python train.py --n_head=3 --n_kv_head=3 --head_dim=32 --d_mlp=384 --norm="layernorm" --attn_scale=0.177 --bias="all" --init_std_up=0.0212 --init_std_down=0.0053 --optimizer="muon_variant" --lr=0.00568 --seq_len=256 --train_tokens=83530000
Each number is 128 + 24 x the weight over its row's rms, rounded and kept within 0 to 255. Layers, rows and columns count from 0. Numbers have three digits each. The size before them is the row's rms in percent of the matrix's.

# q: layer 5 attention query, 96x96, rms 0.114, rows 0-36, columns 0-95
# k: layer 5 attention key, 96x96, rms 0.113, rows 0-36, columns 0-95
# v: layer 5 attention value, 96x96, rms 0.0835, rows 0-31, columns 0-95
# o: layer 5 attention output (transposed), 96x96, rms 0.19, rows 0-31, columns 0-95
q0 102:115142121138110145109104155110176134113083095155104085136137126136119123186115112163127103099123099144102130071132151116110138127132116135129094119168152128106125177158078129138111131165088122140144114150123113110146157155154128085122126139108084174143107133139153135143162165122088119143
k0 105:129104070105122142129168184133152159159100110121106096174139109095108164132177113106151133129100131135089114120121139130134151085097142138122133126151148128078114113187130116116132109141123119155124149118092132127158104148139140102116096105152157148154118123085088170126134145147117111154
q1 104:108112128136078133122103128118139151130114068137143117138143110140112125137145100108131155101182127115066151109119126151111126165148147158128123151113141126137121215104106063141134123110171099081163133124117127144117145134133127147115111112187153115145117121108116125166144124140123138096
k1 114:117126128131133137078095102123171138162146111135098140129160136157070118132135132111125131112104098108120159141102124158125138147111138121164118125128067163148102131152137112123140134094095114131123140174069112103163142162116140131171077129128105140150165165138136144088083113155112133133
q2 104:117144143117127149123145151146131096137158154080092135101151137142120136123173111087149139156134171173157112090110127134133124132098084143172101146104153152106156112092131121162134122132086190127152128152149131106126161099092139112138141113081129123141125103155134097101099133104122085146
k2 099:146145102129129111131146175124110113168136166127097082125133140161133091126155157137109153159161125132109146106095105147113177111145145153101139122138113145121130116101107139060088164123092172128157151148173102147120136143097108105120145136082132092122137120156105106122158106148112100149
q3 114:149125154108101106154129175127144113112093133126127084147119135158139147147084094119163128108120101141120135121111064092164112122099135128110154124128139125104154166150140148145141129156115115106142156155128055092123114135180133188105121127120123129118146123182158117118157113122106139097
k3 099:119145114086104152140125165141152147145134082114146109165124132127159151127101115091154134069044140177131126136112123092135126109152147127089142116090147134119156149166089137106151131133150155137163128127088126103154153139112116105126146128120091135150128121184130127118162102117137119119
q4 125:125097147106123106120121146128119126170117098098155098138120153119151096125101102078081167118115145103124125101157118077161143158148120167072108135122121138149163135140098147092129175134174107127131175133142095105113125134106149139151159128117121138140145116137091123153173130150165131102
k4 110:114145152192130120111152143112133101130074130148103168153093121116099124094126098117132142123111093157148136119166106107141140116123118113158112131127164115139112114134137161143101149125088076166137147149125073095170120119127126126169194109148124166143131097140162127107131126121113153106
q5 108:113097125101101148141109160167094146100152145112091112125135124142107169118133144134161091105121089138139092125129133148098128158109158164145128173127110155115148166108095139158143071112108145144152127145132155122134132158113098088132111144092160137163074079123107134141127169128143138111
k5 108:144112080112114143123088149131155142114101156123094113172106153147133134118128113173149142093135149116165121095160138156118150150130144174140124145144148136125123149120077113084059111130090123115136151129105089122154177151160140120115092158096143104128098098142097135139094125131150135126
q6 087:146144149126125124178176136153102134091146116072156098137128113135095171145152097121156104150159155123129115138112173099088145129170102153116130118151110103120135172117118103074084120135154099125107122136117122140100152158121170091168138126130118121132101173125145109135109131129111107104
k6 093:091153134137101113099089114138158111136108126139116146148183139137121123157172104136115093170133102095120131106140133117158105122144112124140095155133058120149077137143093173142132116198130158145123145122178154106118128129101160133123133130144110107171127125125124099103131154139098114129
q7 110:142164123093128140134148104140128115155127149124114156162117134101122146127134169115144084125146149135172183112114142132129077115120081111159153117160103158143168144132146110096159083138139122137100108070162170145106118118156100129116129110090114104123091114098142112127127109098131168157
k7 101:117111120127133132161116102128094120076142137150155126142128152083153096141148129138166078172135148186154156134092117112136167123140134096138126102156081182090138112105128152109125122133129089147104115116109147146137076135142136136105109181142140093107163115141126101133131101108118142139
q8 117:104101132149114129099123131109138126101117111129121091109137068184108101173130113074084147114145129085073126138132109138135160185141149145105122131139107137136134143139119168132173134139135148154150160106107133135146097129123098175089138134110103147138123129108144166156152104165141114134
k8 109:126094106138107164107126163163117168136109095132107153116125118131075152119147089083087154148125130105158140117144160135161128118137173115144150117154127101118139121154073133154117111104118097182174105181110125099156176112108144118130133123128120136115129153093136145134107148112140095135
q9 101:190118118121142148112144148158110138180145128139096107108129134116100157092170111165105119148150116101139135113129087128139135152138109136148150147140116186135129137126092131096148098105117158136108134062126134128167104126115114145156084093106182091109158100110093134148109133135128132124
k9 101:149105154140121152187088102111118132113134119115110154137108175128093120108120118116123138170127123126135129165126139169152154153096090117103124154143147149151127135117161117098078160126128111141102148104094165170132135126067157079118119164101081118121103140139119115123135148141163097110
q10 090:130106112134181110140143121111089148152148068127121159138185115118108141141140097149143101129136115130105097124123149129160138128150134144107114134118124138152109123092138156166115120137083096097124169115126152110124144123137128156116159123150102163180142185144102120088141086103076118100
k10 096:097085135116096127146151125107112158139144119160138144098129129176122104140075147097123140133135153127099099088136140129145137132133111147142121159106108123172086131080118167152160120112127103117153145114142134075151133153127099093136126091135144125177127194109112150131116139188126117119
q11 097:129126096112159128160120112125167125091112142130152113098121124142124121112102128149125143116157134164086169123131106125167148143128126141150113119105136113079113128117115159096104167166120079130083138130124081131143111128131127121127162156112095206143121131144092112162162169154140111082
k11 097:159170128129118137148121104099124134131086150116164141129108074136096164119127145092110122116104129130127150107143101093109132134172099143162083116112103102135106142156090160125139159127152121160130176133122129145121101112144129085109162075126133141150153157096142147190115134157119121161
q12 104:090150135127115135134100107123160188153134117108114105098072139156144143119110126125122153131095145120139182144132161147128139107122137150109130105130157107182093113134081110124094165134129107152136140138071128134170115169095175104175105114121117151112155118142108115103113122130124158121
k12 094:188139133152138139125148141103141087122106103138141070145149148103106119115082141157143186132071079092094125129146138093139100141105136112120174132161175108115112124151163167107136121135119130151106107137124122121129098154152115136154157106144118134104167119125124143151103132101110144110
q13 107:128196161135123131111108138096138105101133105123091109134101103142141110130151151160140142127057138140132145123158090116162167130119141138123131157115153126079114135152140152116119130149100142148133144098152070132117112122121115101138105121086107155138167103095119154093143146184126166116
k13 101:109139151112114142106095119127171144121101124116164133135127145128142192115135113113101154130122149128103128149158119130103162105152126155105146142148152134117113131132112179081096165113133160164125094111092113135174077096108100120114116143126078107082152115120132133177155135161118122164
q14 089:128165128087103123107149103159155113119120167170120156118113102108131129154102133145091139146098152138135127135116193120165124121159116124150121158137139148125127098112141122108138189139107145141100083122128112122138128173139115086185130098105154134165094128106102109129094103133115084162
k14 096:150103122093120157168171142128130097113084172091123125099140156132120128127172152149130099134130123150106090143138126150113109103135148055124103140131121135096144065114144163114100131127141116174136097128138147146106104109135128143132140103145163141119122153142120074167143164132117161110
q15 098:118094122171127150109064148159123129122153109117119140092076103128127169110151140131176106125161086130165114121129108111122102106105075122159154136141133121154076156119134131128152130116117133140138116155112134099163123155141127181146088147174133132169110097119158102121115144135123099131
k15 085:153127123092135141114116129160104126101108129109123086131128118171112113113117163169112144117163114129155160156109128125119125095109134090142168128129109086122075155167150162078134096148145121124141142153120118146140138134163101102098070166110081126130113139172099132123138140130127134184
q16 128:122119179153141151118108121128107143148128151159093156050138147109172129116139154125141111163154133127168141131151125139120105113143121106166150153145113119157128126117138091108086129124083162146111076073122162108114143123087132118146147140137160081095119140094109125103142124124148109118
k16 117:121155136118156132138144096172073115135148127151108109097137161122138101148130124161127111147158134123123201172133121120109114109134119124112149128147125124149130161128188116097080161104120126103095122075134157148096155108128162104100128115118144116109113153152099134099128146111068136145
q17 092:126122127119142091173149160123135107083173144142134113164118119124158111102116150134178103126159118134135079156119142114073128120115108149122141144120169142139161134137102109155124157117118165131120146156108108145118120067115106156130114111127124104111136122151093123099194151099135076153
k17 093:137156131066108116089104177100096136183137129110160108121131155117139096145120111125137128120139099107129117135122097147113118106185120151107125165101163188154126135147068094158090150130123145078147139144136098170111155126151119120111106132130132154162123120136130162133132113124114118120
q18 105:142153140116134157161148128124107123159131140125127121110116148087138115140180137150110130131192141141178067142087140109143128109089133109154120094162122126092100138088118118110122150101119143109167095129144167130141152132100163098150115126126144118123089128111084095124122113163136081163
k18 107:129173128136139130150092115125117113115134097141084084083116073149139088174149122169141119128186101153129123108104125114132114114134128118169131156136099157123083126078149119131126161157095142131115168133140113161120083127125176140088102138152101142161100142135134126126137129140123147143
q19 102:137177105122085167100168101121189100120126104119124103138134131159071115093094118117124126107123137150098109102138109127115089120151154124171132095137088137156135162123117190136131120140123085103153169148104136150122149123162142129130126146115148123167103109119107136146103163144121135151
k19 103:164141096147133151138125115141177139078106138090128123149132131097117115160134157146123099124144140133077115120107125135122152118172126115130146074125126131151140132079118143132128142112085125168150158173068125103159112143184100112146132136116140158133089119088095119137116171128130095124
q20 099:168139180101118105116153114111109099142126101111138118133154134125114142123077100116122128114136136115087149157163102075124108138151168111083098159130150161143116141173135122130154159136150123106111110125120136115096142116112112178076124142121133181128092119144170094115162154148105108126
k20 098:101103083113182147102166116114140146122129135089115124153113099123125116158121119110146150157096154139138084148121115125109150133167121148138109139103130149146117118164105141138147115118119183130139120076092110071119131128123190076171150171122115144143124108157119121144154138108113096135
q21 109:171108133121105105132132116116153161068135151109149141131094121156164135138088122107102131130153133112126156121147151124114159135170155092114131143153139090126142138138076112125162134119149160102111163131121097111093106092152087165138141133100120155118192150144116147134099082088133118133
k21 111:188163119113106134106121140141085116154113111124172140160123179101096136137117077068122152109123134102170091111149136154148091114097125110139122090144102116115160130147092128126144149098148141118107140133138113143133137130131103132157180122088156170143164132155129124127132108100109155129
q22 114:172136128118105166142145120149144134115145152094090113117154084098112153120175146160126151104136134126125134149145108145102118122110117134137179112161099165140119141111109125168103101137082143144184112154146153125117117119117091137134112102110130058179109111097113132127085136149107111144
k22 109:123111139173131148148065137147134141093119139109097095130131189133113130138118161157164127117159118160084098121155137116093145124108138157111151118156132174126105130121098093118123095129106142138160105162114142141113163147109128111100084160086151138162133164117082101131103139126106136120
q23 100:160128142161114108127130109101101090115168130126113143112113115102086109123104179151140129119130082140142157148140127113150121163101088128101108102174074155148118093111121201124150143119116135121114121156136141111104163156130134143125158152162136148113120085133086128133119162145135114085
k23 105:093147109146142128088141090127121165084114142098138154108099106136130143118098143136138118127137086164131106107115105110120130152144100140156130117131138129132129134158100186135121131145088111127083155119133179147158141184160143075097170121128133143170089126122116141125164151113126158085
q24 101:172135094139103088104134146143110139117127089119113129112114158116121141114087115174132128141151136136081115107128130121198094124085146148144151086159187171152104139096126167163121099129111102179145146125101125107134158136131147123118095159111141133136095110116144131116121126152096135129
k24 111:100101084124128114189129142114140104092114115118120066147102098125081112180129168136072147090125135145117129142121119145111118146107114149135138111109152130159133156157142147125158095110141143140149165149127163124157137121116133107123138142110090086144125087121163134123130186134125121167
q25 101:159116117134162159150140144136097149123152135134104145098138117136102093152177116102091129154124106106130124113090177112150090124092152086147124090123107113125154114131106119119188131143139154141101101108187152149140160132104106154178149105122113124095127135147166123129111136091122115087
k25 107:124156127116149148149108137110087115114153117133141183107106112139128154128133121115152140148163109099161094081113120122151121098103122110093109088161153091102126134112149109084137111108180137106174107122159152169145145155106157143139128175127149076117160129148162108107127133091128111129
q26 108:110110127118142134112097141132120149133114145125123127175108142101088126101112147171158142135112124150125125085087121154090154146163160098095111147121156118094132124131091109120079136154113122119129119101153051150149114179158131158105128148141162165146138115131155124128148130091161171113
k26 101:108151114124129121124110123117146098125147131137139076169137108148150142130096121080155119148109160094126144108138148175141131137161130149108076148121149112120112175116123093109142119101132095113093147090119108123156114160122146180173093120105140148124157138098121143164182089154149145108
q27 088:107167133141133075152139132102124126153113101123154138139105153112065119118132125141112168147158103101136135123136135122175144126137123147096110155123137140128122120166113144121114154128166108141156134071099084112102124127109137134094187115147072172115113101118141160135138159088117155164
k27 088:125148143194138137157134121091110138172148154120154159123085113128129120151095101112107154140108117155162126149136091133161137109114131136116121092103136084064104107156111166141121131139127138130091097142134145072130115154126166123125135087132129137117127112078177113101143125137116158155
q28 099:122127100134141127166094097173130148121119141148150139097116146140134120128185125103144107131128115105078128161096127156127123108104107145101131109173104126159134129136143076105128128159092146125172132126147145141171113128129131087119118166133161097178147097103153087119073148096133146142
k28 103:152138127127124117177120110148169098089156094096132126108191102165104089131097147080162106116154101121136166119158125134164143114121106148134151162148083147097152150138121123121117100166133128116131150124151092120123146162080139172109088119133142134116117111144118121127100123113108126166
q29 108:162120137133156122146100114088100090117140111123110105129101166125111106132097101160106137168117149092142164162093095149165134150105131111152142102105116153170121128143168133150110180156108128131143144184143140136115136137059158121110147080122109115148127113109154113099120116152149120118
k29 113:093140149123138129132153134096150092092130156121117160107126118142147110182066171124128124135118105163094136102136116093150094122103154119089143158117156160159146102147101151137171131142092124130150141086120123125083125112116161177090149104148106146142136168102123127109149116132128105106
q30 103:112123120131105154089162125132171100165102069139094137136117111128108088106154131083143129141115142116127125138125163133125133104142145128125164105167112161110111162149122095148136113103143132142160110201085109126161093127133113093083093152142133161160165147107138139136145103139126139115
k30 108:163113118145106178134153119121119135127113137100085135110120116112135121129178140142136131108097149136111133122116142127141122121096160103161149107186124157157119136153154111160121053118131181130145097178129091117151091113096089127113094150163147107110114139091126139139127113113170150116
q31 134:140098138116123129131133110118155114093120092098090087160144101108133146151151106158153104119127094140112098131104101083098117124139129176106169159147165136153115147175118150164080097138139129131183174145134133107139126121146152098148113132147102179152095090121123138140121110124117140114
k31 126:107093145108073146115131111116170149126125098099103103145121142155111149125103108168132152105092124144133089132140134119128139097105136207093176135147156154159116126169093112156106111132120115179157124141098119117114104149126135120144080151107148156150093096124126127132132135148130151148
v0 099:088143152156153109142121156151097132132135158140175174086075139127085096140097187131115124099129123074091118146098107122143141134113126138130122099147098118146151139082135177161145104122142098137108103139115115169131122116139130118101086148157110143120145103142123118142160156112147147126
o0 105:143085125113107147118163119103144126146123169141101120163131087095180161118128104144121086121102135186137138112119159089158126123134127125106126158165158147149112155160128117116158133122092126142120106119116143092147120113126117095187131129141109121141082127066124153170119121114116091153
v1 098:144132108128121099137079168149142153166095112132108161120146109135149118133146140132128126167140143100173085143117137152106153137123113106178063110122145115154108101112135139104125118097115118108152136144109193106109120109101126110138110124149148122124131088136120110074178163144166162117
o1 105:138146151145116158140146141115129123101111155149182139119062112134094149166121128146095101127115135151096135124173123129140092111098145143105158104134139122086148157148119159102160093112136133175116101105129114128137124151151113113100148105140158122105097116063140143171134082139102141153
v2 092:115107135133162105118140138147140141129136165123132112084165113129130081111119107146122110143134128113112106102141109104134125205100126109155110130166172151095086105121106133139166111180109148152138119101129099094116139164086110152152124111167147144135121117160073109132160155108120116158
o2 087:108152152141103099159152148144132154123120110118120148185130155144157123154056132124107157104132139143162158108154125137082091096108092143119143157087135122142129131146126084116124162080154083133157118107081137121116139084157142139126129103108106114119109145136115148142134112152175137136
v3 093:163107144077108136105135129149121133176160087118161116144087146103095127141133114098166129126141186121092115129137142162133139120091115129088127137114099125141142156133154165178157086084131131135151122129140142120116122144117105120129148074112139151130122131135159154136092083137177101112
o3 096:118119122145174127129105116167109125103119143124114150106127147121126091109157168164159128133145071129159115095077105157100131097148090141133106174084113166094102116121139094120115119124143145086107184089142123157142128137107150149097144150153159134124130113126133112149153138132112175123
v4 102:162123166114108145092102192115112146129142139176158128120084111112105096160113106117148117144126122095135157135112115167093096120108088101151163131135160106139147089136115122127117099141100128120132143140104123114118137106176156157101106124105151127171121075154102156118115173117111152127
o4 103:090138130145109132152160075126135125159109155146152172119157125178131132118150105087094116134119153135133129149122158085190111121150142120153082139124089105134121118111105126088186154100173123115118119120131138106123145119111119111146133083160131099133100155110105117146142104144162098147
v5 099:112170140140153130150127153117089168075123149094155160132119102123134115145142148115128157151170110136165127147143134172132111103161091156114111095124130129164094109143083140141108105151159148148130149124121127103135125125146147083106132133161115141150146112052115093130095099093153129135
o5 094:147104109105124137084135153141112105168120090190128101117144146115087121113128118079101099124143155137088154145157162128099121174128147104166107159140114140118155179080131137104159124102141094094133134124109157132114141109130095171120126114124156127145136121110102130141173161155128105131
v6 097:159129106126108132102115116109103165173098162087135147147129108123091169134133162091118152116139106145101136136135101132103105193133123134135120098119128172101162103139106145135078122106153107134121160114122106128141129124128199164116112182134152116145113114105127155087138114101124144153
o6 094:149141140114145101115098127127145081144115124148135140115133157181159089094125127182099133175139137102128143140135111125148153122127178130124095171155079128150102120106173095100155146125119138158111109100101124133091151103139106109134166129120141087145134102081114125133132173151116125094
v7 091:162164074151101102107138207134120088112148123110133122194131110089127133121086138135115117128112128127151143143141156127104127110141135138116121184142092121112128116148123159143119150128142134113134128136165143110134117117127172121120097134109172118151160125091126134144130079075104155099
o7 091:100135137146159151131106096111133155161089141130105136056117127166099129128183128105128117129119136109099135143100136152143153149089150085178163119138099117157088137144182092115143132128104134131141094146128145117148170127106110116091141137139141090110117127124154085160119154137122109153
v8 096:167172109111147184131157172125145149128102111152080126129169113148149127147131139129116137122155116117098109148091113100117114125085113143139161163108113083134142156137108144123112109130169094136143134104141101113131128140139152123140144127099161091113092154063117169129119116104084095131
o8 092:096144133141133122105112114152146127162119121133116151166138150122093082136144099101130106134096098102142156118122117164163121120143123123112074126164083167126138144142129103123162200145099140096105127144122125104129186164132139141108154147150107130152162096119148099077109087121130129134
v9 120:162119116098104122106127176138150125103088136183120127145119125154120123113156146105105137138108183113150165113109091112137134146138102118085200107099105132110130100149100126101122131165190149120138133163090126093101135147117131111095139139118138161154151108137149112117094120108125160121
o9 100:128174140149126112121104112097115133175144137148156155091128135112136124101117117106148105127203124140098141158154153144119127141138162145169079153145111145129116155105152108133067161116097111106109109107142143184117154111131120107138096115125134115119098158093091091133160142127108106133
v10 101:141127143103090104107122120103129101145084118124192138132128140103120092112128145184123103129115153084117202123108137137152150136108153110113079121159141114109141113106159103114159098128118130133177122166120121124123088131158082124137128169161121143135140171156127093124109134129138150129
o10 090:191087108161136135164151107149143127086126125149107116149101124128120130116154130157112101116187099125094105157133141136121151107115130160136207104138117133132116116137089150115118108158090166109158132125128148138154149102116119093117056094126141115138140115094113144140133117140131143141
v11 095:156149111137126104117143143122147139066143148168147118087141147121091144114124135092129108112102135153080146152141131124138079167144121088116096151169159163137133161128131113152185091128107093122137098093146134146147093136096123107146119104095086139129155128154113165122135118144133167132
o11 098:066114138101129122120116102150102154136158159157114114148143122121170111168097144153131140128192131128117161124129113108095128083135122111123138149102098099140134136129095074097157161141137150100122133095145147150090108132124131138159128151183112095167106107121109169153129103118140109155
v12 108:150096159108141174133115106095128118141116141110130123064118120075164109169150105151142115154137102162122076168129138172100181148149139141142102159119121135127133120103123108119118126139133113112134078116122133129128124129121097140118114122164129154106117111150098141085157164161145073148
o12 102:139134092144082131125146143144140159101131141143133140127083126158148112094084139109123168086102119115114150115130117123156119129098110150130139099104135109118156058174091166159155149133108115173120159146089129106142101119138134144133140102109130142115144098160179169160127098110132151115
v13 095:132117163110110122132131117089145119151143126156146127118114178122122124083117107133119152107127192138077111144163116127155143085137119140168122161148127095064126130131128110107107090143126150117158071087151147131127171153147117131140106145133137128105115161129114169097127130133170088106
o13 098:147153116138125114134104142152179109128115075130165102134112121120141130140142108110089110093140113110127138148105128115141159110142104161088152109127136132143103144137103124129135192141163126116127165134125106129136094073133140074127104134140110153117206111132098127158157095147094157160
v14 098:162125163116168087140111139118139097110077129116112178135119074128122137118139121119118144137091122148088138122104149133185157130128132100075138102146097163098153128181107092120126115128152169129156146103112117113125134120126141156140089171140119132131101119170129112137141111132171117162
o14 085:158148100152129139104125135137137137127136165095097116131153154145121082131142113203131126103118193144124132130142126133115101124110119176136154111109069167148098094110126133145116135162074127122165166173140157135092138102131097121100115114123153119111130135127123127122083133118111131092
v15 097:123116105135099142143142146122110133132147117089124130056093090144118151147148096157105137184134128099133168147132147155128101143152077153138100104099127167152116089108125096153156133098114109147111138185114119128115135130166112160100117104140137110127156137105131155102127135161169144101
o15 093:175130154099127114147119140119152084121142169151125147165116138128131131084110153120140124096123148182109128107148099111132142115085170109169149164120127124087124139143096167110126099109135143106114084125177134154101159116079162169147130125113128139099105121133128130142148095076119112130
v16 098:141085151129108115109108117119153140127104105177139129140122123152129158116104080139139130138122168169156166132108143088130122145145123122127118117150159173077166108120125099091132127085119088106162114108131143181121102157122110110091093135137114098127139160160100141154138109082137136165
o16 091:145096067144156121144114143111148173131153147120160122124120131091115134143131147135073128123114150072126090116151155144126132146129105142105151134132099098165110113129081120121173113132140115150097125149119123111171129116121127122219142148129156127114106117111140134168080118150130105108
v17 109:145113102129151139130123141141131153152136051062150096139163164150134140138074119135131127104103134098110157137100145085130095122126136120111112186137145144114141152110152186117138139116144129123134188130127127116144135133112118134146145108119107120104109119143111116130093112088185128166
o17 096:094125149131130138133148105142124157091111159146101164130150095159144174145106131174126099160153093154127123119121128158102204130151135167142128098153162079117129124132105105117096103118131096126105082125126144075092120148113109143090141135129142148149115140126096129142099124166110140118
v18 092:118147131136133133119142148106134164146102147131114077085114088135100201146164138160135121112143147075125109146166119124128096088117105169171140149123128129091139120142138128145103138122123152116134133103126115143093128162145136074110153117140101130147108119152109108145129091175180126092
o18 086:139147113141179140158120125160145140127133110133133135157131145129179102120118118117139150134124094163131144067101158122148118163142135098123101099137150078099156122080108130105122122144119088134107132114149100143113152161129157149176105120117153169103124162118078090088147131089105141119
v19 102:164145138178135153132071145158124101123083123179134124168121133125131125117110135135140126160113114079126135127139133114171112107139155084115169121139145132142152111105092160138133132106156106083136138126078119152142132139119074131100130140094121119094135130153114086175106115157132090149
o19 098:119125122123108112132124085163109125150136152156147137122177123110125158139142123099127060090103142122089145147102110160100139158143103164147091107113123110127152137133122104124123140165139144159106125151152176087130162114122143097146116051193136133122100112129129126136143144123144103135
v20 114:146075144120069119128157130159148083134104068118143108093159095119120114155121136158109127136152096111190143115147124133148127144112141112118140156125188150135144134100125189101126123145117125102137114140158139132136112100134089130145158120128134084152094142154150130119128096141109091145
o20 110:090135107121152117177134123124146173104154171162142161179109163135106135103124086123172106160099153151140131143114126154104142107133091167149134112113119090108097117150124123095090110146150120109107176100108098138139104165129147131134096079125125158129117129139142134110139108098115158104
v21 093:115140098152103098109158136125123104128122104124123127145093118116153141157147097098135138114090108096101158095137097159155154119127164108102177097122123155144182096080145162107171150103167135060139105106154138105116114146159139116133112137117140108143125140148143126165105145131135150160
o21 098:085147130098130132160115087100157125138146143127130147119167097144120129107147119163144137150099090129112102119101132126131139133144123146158124178133118135170085160146091149146123127151075131148147185137088127113149159122133148102133097125135141115190110122107126090084088152124093101123
v22 107:174131087138108101060087177109119142106056080105159153164135147133129129129083141089114143125142137118138118165147134113137128137123120122155158123159127149139113141139165120121148170121105129106127112107124119112189123146153135149086123102148117170144128113124139101133119114106106122134
o22 119:107133139099148156142175088148105141166131155164133152107142132142170097144130137125125098123161151117122149142137145134107096118154138121118146139156085138141132115134145089093122088114171145120091081097142189158095110104097117143148116125141145071104133116101081135109108134137128147160
v23 110:102133159089124147118157152131127162138084168121107082144091092152134150129099155115149105132104134132145151118121124084154160128145104164091160158085141073118132100105149088115116132099095150130132124149135139140175172155110163140144134131109126146160116085133130145105137150112140111105
o23 101:119133138137112101132098115090151131142153096122092163086130117134124164115110141147125121160139147175094119119189150090136095149148147111142124179164124164128131138090118132119095115160146095139101127121141107146091112132158139092140125139104171173103131133141066089133097133145126121141
v24 108:117112116120054123107171125129121124099131169143112105141130110138152159145134168127147154116108171080114141115122111114131150092137160096143150100115100123081146144143156082120133148108140128098119129113113129135128143142155166088126150107159201146093133136154104165103117122118097122142
o24 096:163160131144175153154112112168124112145121088124157116095123130088111117117158058131135127108146108128160137160131155086124137103132104086140124140147138114180125115158141142122089135193092133172087137157140126139126120117128143124147139140103074140144120110142141095120117109113118092129
v25 088:135139150129135131101119126092109131094143107110114122120122122138127114156106143129130120106153126104136082135145115142166108116129144130119099120130134146142128123177154113104158123124103085140148153170128173140161065081133133168116180145124103082136108159124090134146208142128083123146
o25 085:107106101124126103151161141165125157144176142121128147150150154162111120137093158100131122156114130125147156145085118143111155144146102087135113111147089135124142127054113143105147102099145170102078154082115109092125131139111122124118085150128155153143148130124163150162105116128154106106
v26 104:154113139128078169144133158121123129133164131118097152120119137168082178151128159129137143089171108110130110085137081116091130114108114179098087149171109135142134104120148148128129129109087123131159112148132103142126123185095106117139132106113096134139126126106122139135194130147120114138
o26 101:075114123164123119149110108118135152130131170171128157125137129128175125119119128174165102155082133116124101102119149121126142119133139104137112153114149114112137125112137071083148102153140163102097118098142112127121142101188134177149087137156133136084126148111178122109127109122102158111
v27 090:091128123142110092155093137131125151152126158152130100124173151162156126162162154138109106191116117190147130094098102140155144102109121108086106103069138104178114108146106126110103156144125105139129134146081129127147144150152126122132153148134133108112089133108122098119139117132156101120
o27 112:146134092104117134140109134146115145067120137099128129121085156138122156118111114120127170109123166115089119153177157119112127131131150110119132156156178155148143125086132140094110122112150122115152163146127119156114123132130116131094172155053151145132100096153097144113112183091137119121
v28 098:128096148095136148140104125134175111118077128102144150139177130095107168134126138090094137152128135151112161121145151135144047109107113150124123169123103108130148122135132105122167142123121117114088103159111153112116150121115091148083094118121155141119180149165132108140112134127131174139
o28 110:144121140117146127117189148123125134178153123160122127088104157112102130147108133140119129157167146092134137109137117065107116110115141158128138087107173150138129158110096120146126139088188134138100074089115150141103175124106117124147115126139152116104122114122091120137184127137115103140
v29 093:090107118179147094105116126121122120082111099170110088115113139150124111133120107154142116125114159154143190126182072121128129090106143116121118091122092146141157104114164107154143140104136126139129160137111120158163119117130131096150130107094175089110128124115129139126148153159147166154
o29 078:172107152126109123151152122124116111117183137100142120098135082153126173117109128096126123130170141141112059102120171093127151118132128159092122132141134108079143167111122174141145103137128102100149126159132172129114142111142130128110142159143149166135116142126119107144100137087137074104
v30 089:112143106134136137139133151142133138096101145133146130152097157109172131105131166172119133122144102151079141114093119191114109127152162138157119109130108127103098145127064147075133134168122176119133098116139123122119127112169159114109161124126138140101143131129095140075102116155155105091
o30 097:162147108121092154124150136108185119126099158132135066141103103137142148147107112093093187115135118107098152176166158140156167126133095086122116124147153112138129111133102131123112155144122112162160143141091118108130094133113131116137096117085143172133125098117119111142143141152106104159
v31 094:108174171067151185157125131145105149149122150116127107112176145098118124143129068135106138159137136126105085045139122102125156171113121129075103147168145144137122129114120115121130135146113143133139102117106128131143139107093136134164135114096125113129137134110127151120154141112117108162
o31 089:125110137155146094097118127131156164138117084121152141157130123161128102138092139148117103131105112134131125136143126130120107104105140142155087100054139133149095131158105139151143170098120146139114137173093113089122082144161124127106116159157092196110146146155140148092102144137152143122
q32 098:157127138132156143071156089117126135110125125110111154112119128148144110130143111089113126159117143145107141194102120120099154107140132114126095129176156117148137087123121123114144150162164143116071130118137131137108166132109100136121139087139082129176180150124109138118185104107105101147
k32 096:173106133143128161091182116105117121124128148104133164148118115108130102120152093125139124169080147137116130116157148100126162100126165099140100114112153129155154112113140123101117141156174195141096144119129116116124145144095113096173134096120122103125174148079112110157124120088133111141
q33 100:128119128093138143137119107156128149132095120167128130125109141155054158131161131100096118113132127100084159150119154137109137101160146136149162112159106092125158151155109124191156126141127180135095137126160165140104103097134150138108137143124101099073135135134133107141155093115097128117
k33 098:153151145115136146175111114183115164120125133129162116106115126122082153093136119102116134133113128103102144120094145134119143123105158145144149116155104072120125141150117125125178171119118163129063089120183132134120140136139150142163107134161098113078100134122105099134148086109126137152
q34 101:171134130130087099128107099131124120136132159129127205131158112105126156105115106118140120109122159130151142147111097160151154096131114135149174120118092132143060140114173132126140139131081110131131109159172116140106140116128145128159173128144124121124108132148070120106108152152125113075
k34 096:124071079145136121127120141163119134123133120166148158101119118123143131138093109145130104156144158155116136127126099143144116130144150170137161092104088148131109125064151133141112147117127092139183104129118154114101099141134142148170173130126147102140124132116084112091107185103154123090
q35 098:141134149117164155112132091128133133133140121140175076161143123142115119088165146084137103167136129097124134086164145167135199162130088088126111157095129122143091091156117143161138112122121148119135149126127127129112095084095145114133117122123107115167127106122148140101109107119096153143
k35 096:117108143117145197123168107113139134141133103128156126129124113134121163134157143069153134144128107128098089108133133139184142123104130087076085155117122121110096095173115128170162114127141129173154132154126107091119108125140168094138125116155115154125110135092115133131126095105158142102
q36 093:132141122145168127125092134073125179104120145115154124178123099142122149132113131121105122121079157142193126175132112106118121155101127168100135143103123121125154130130101119081100159136118146144107108080135141164127135117128154102132134094110119123142162072135143115163122151132090166142
k36 093:135159121132147112172097109116135170143131139095156139148058100086091132156133138137108110123089136136149148137115118132119127109089092195118096151102158163112124125113114116127107149169151104135151130116138137156169113145123129082118143073138131102142160117112141145129107100145116146164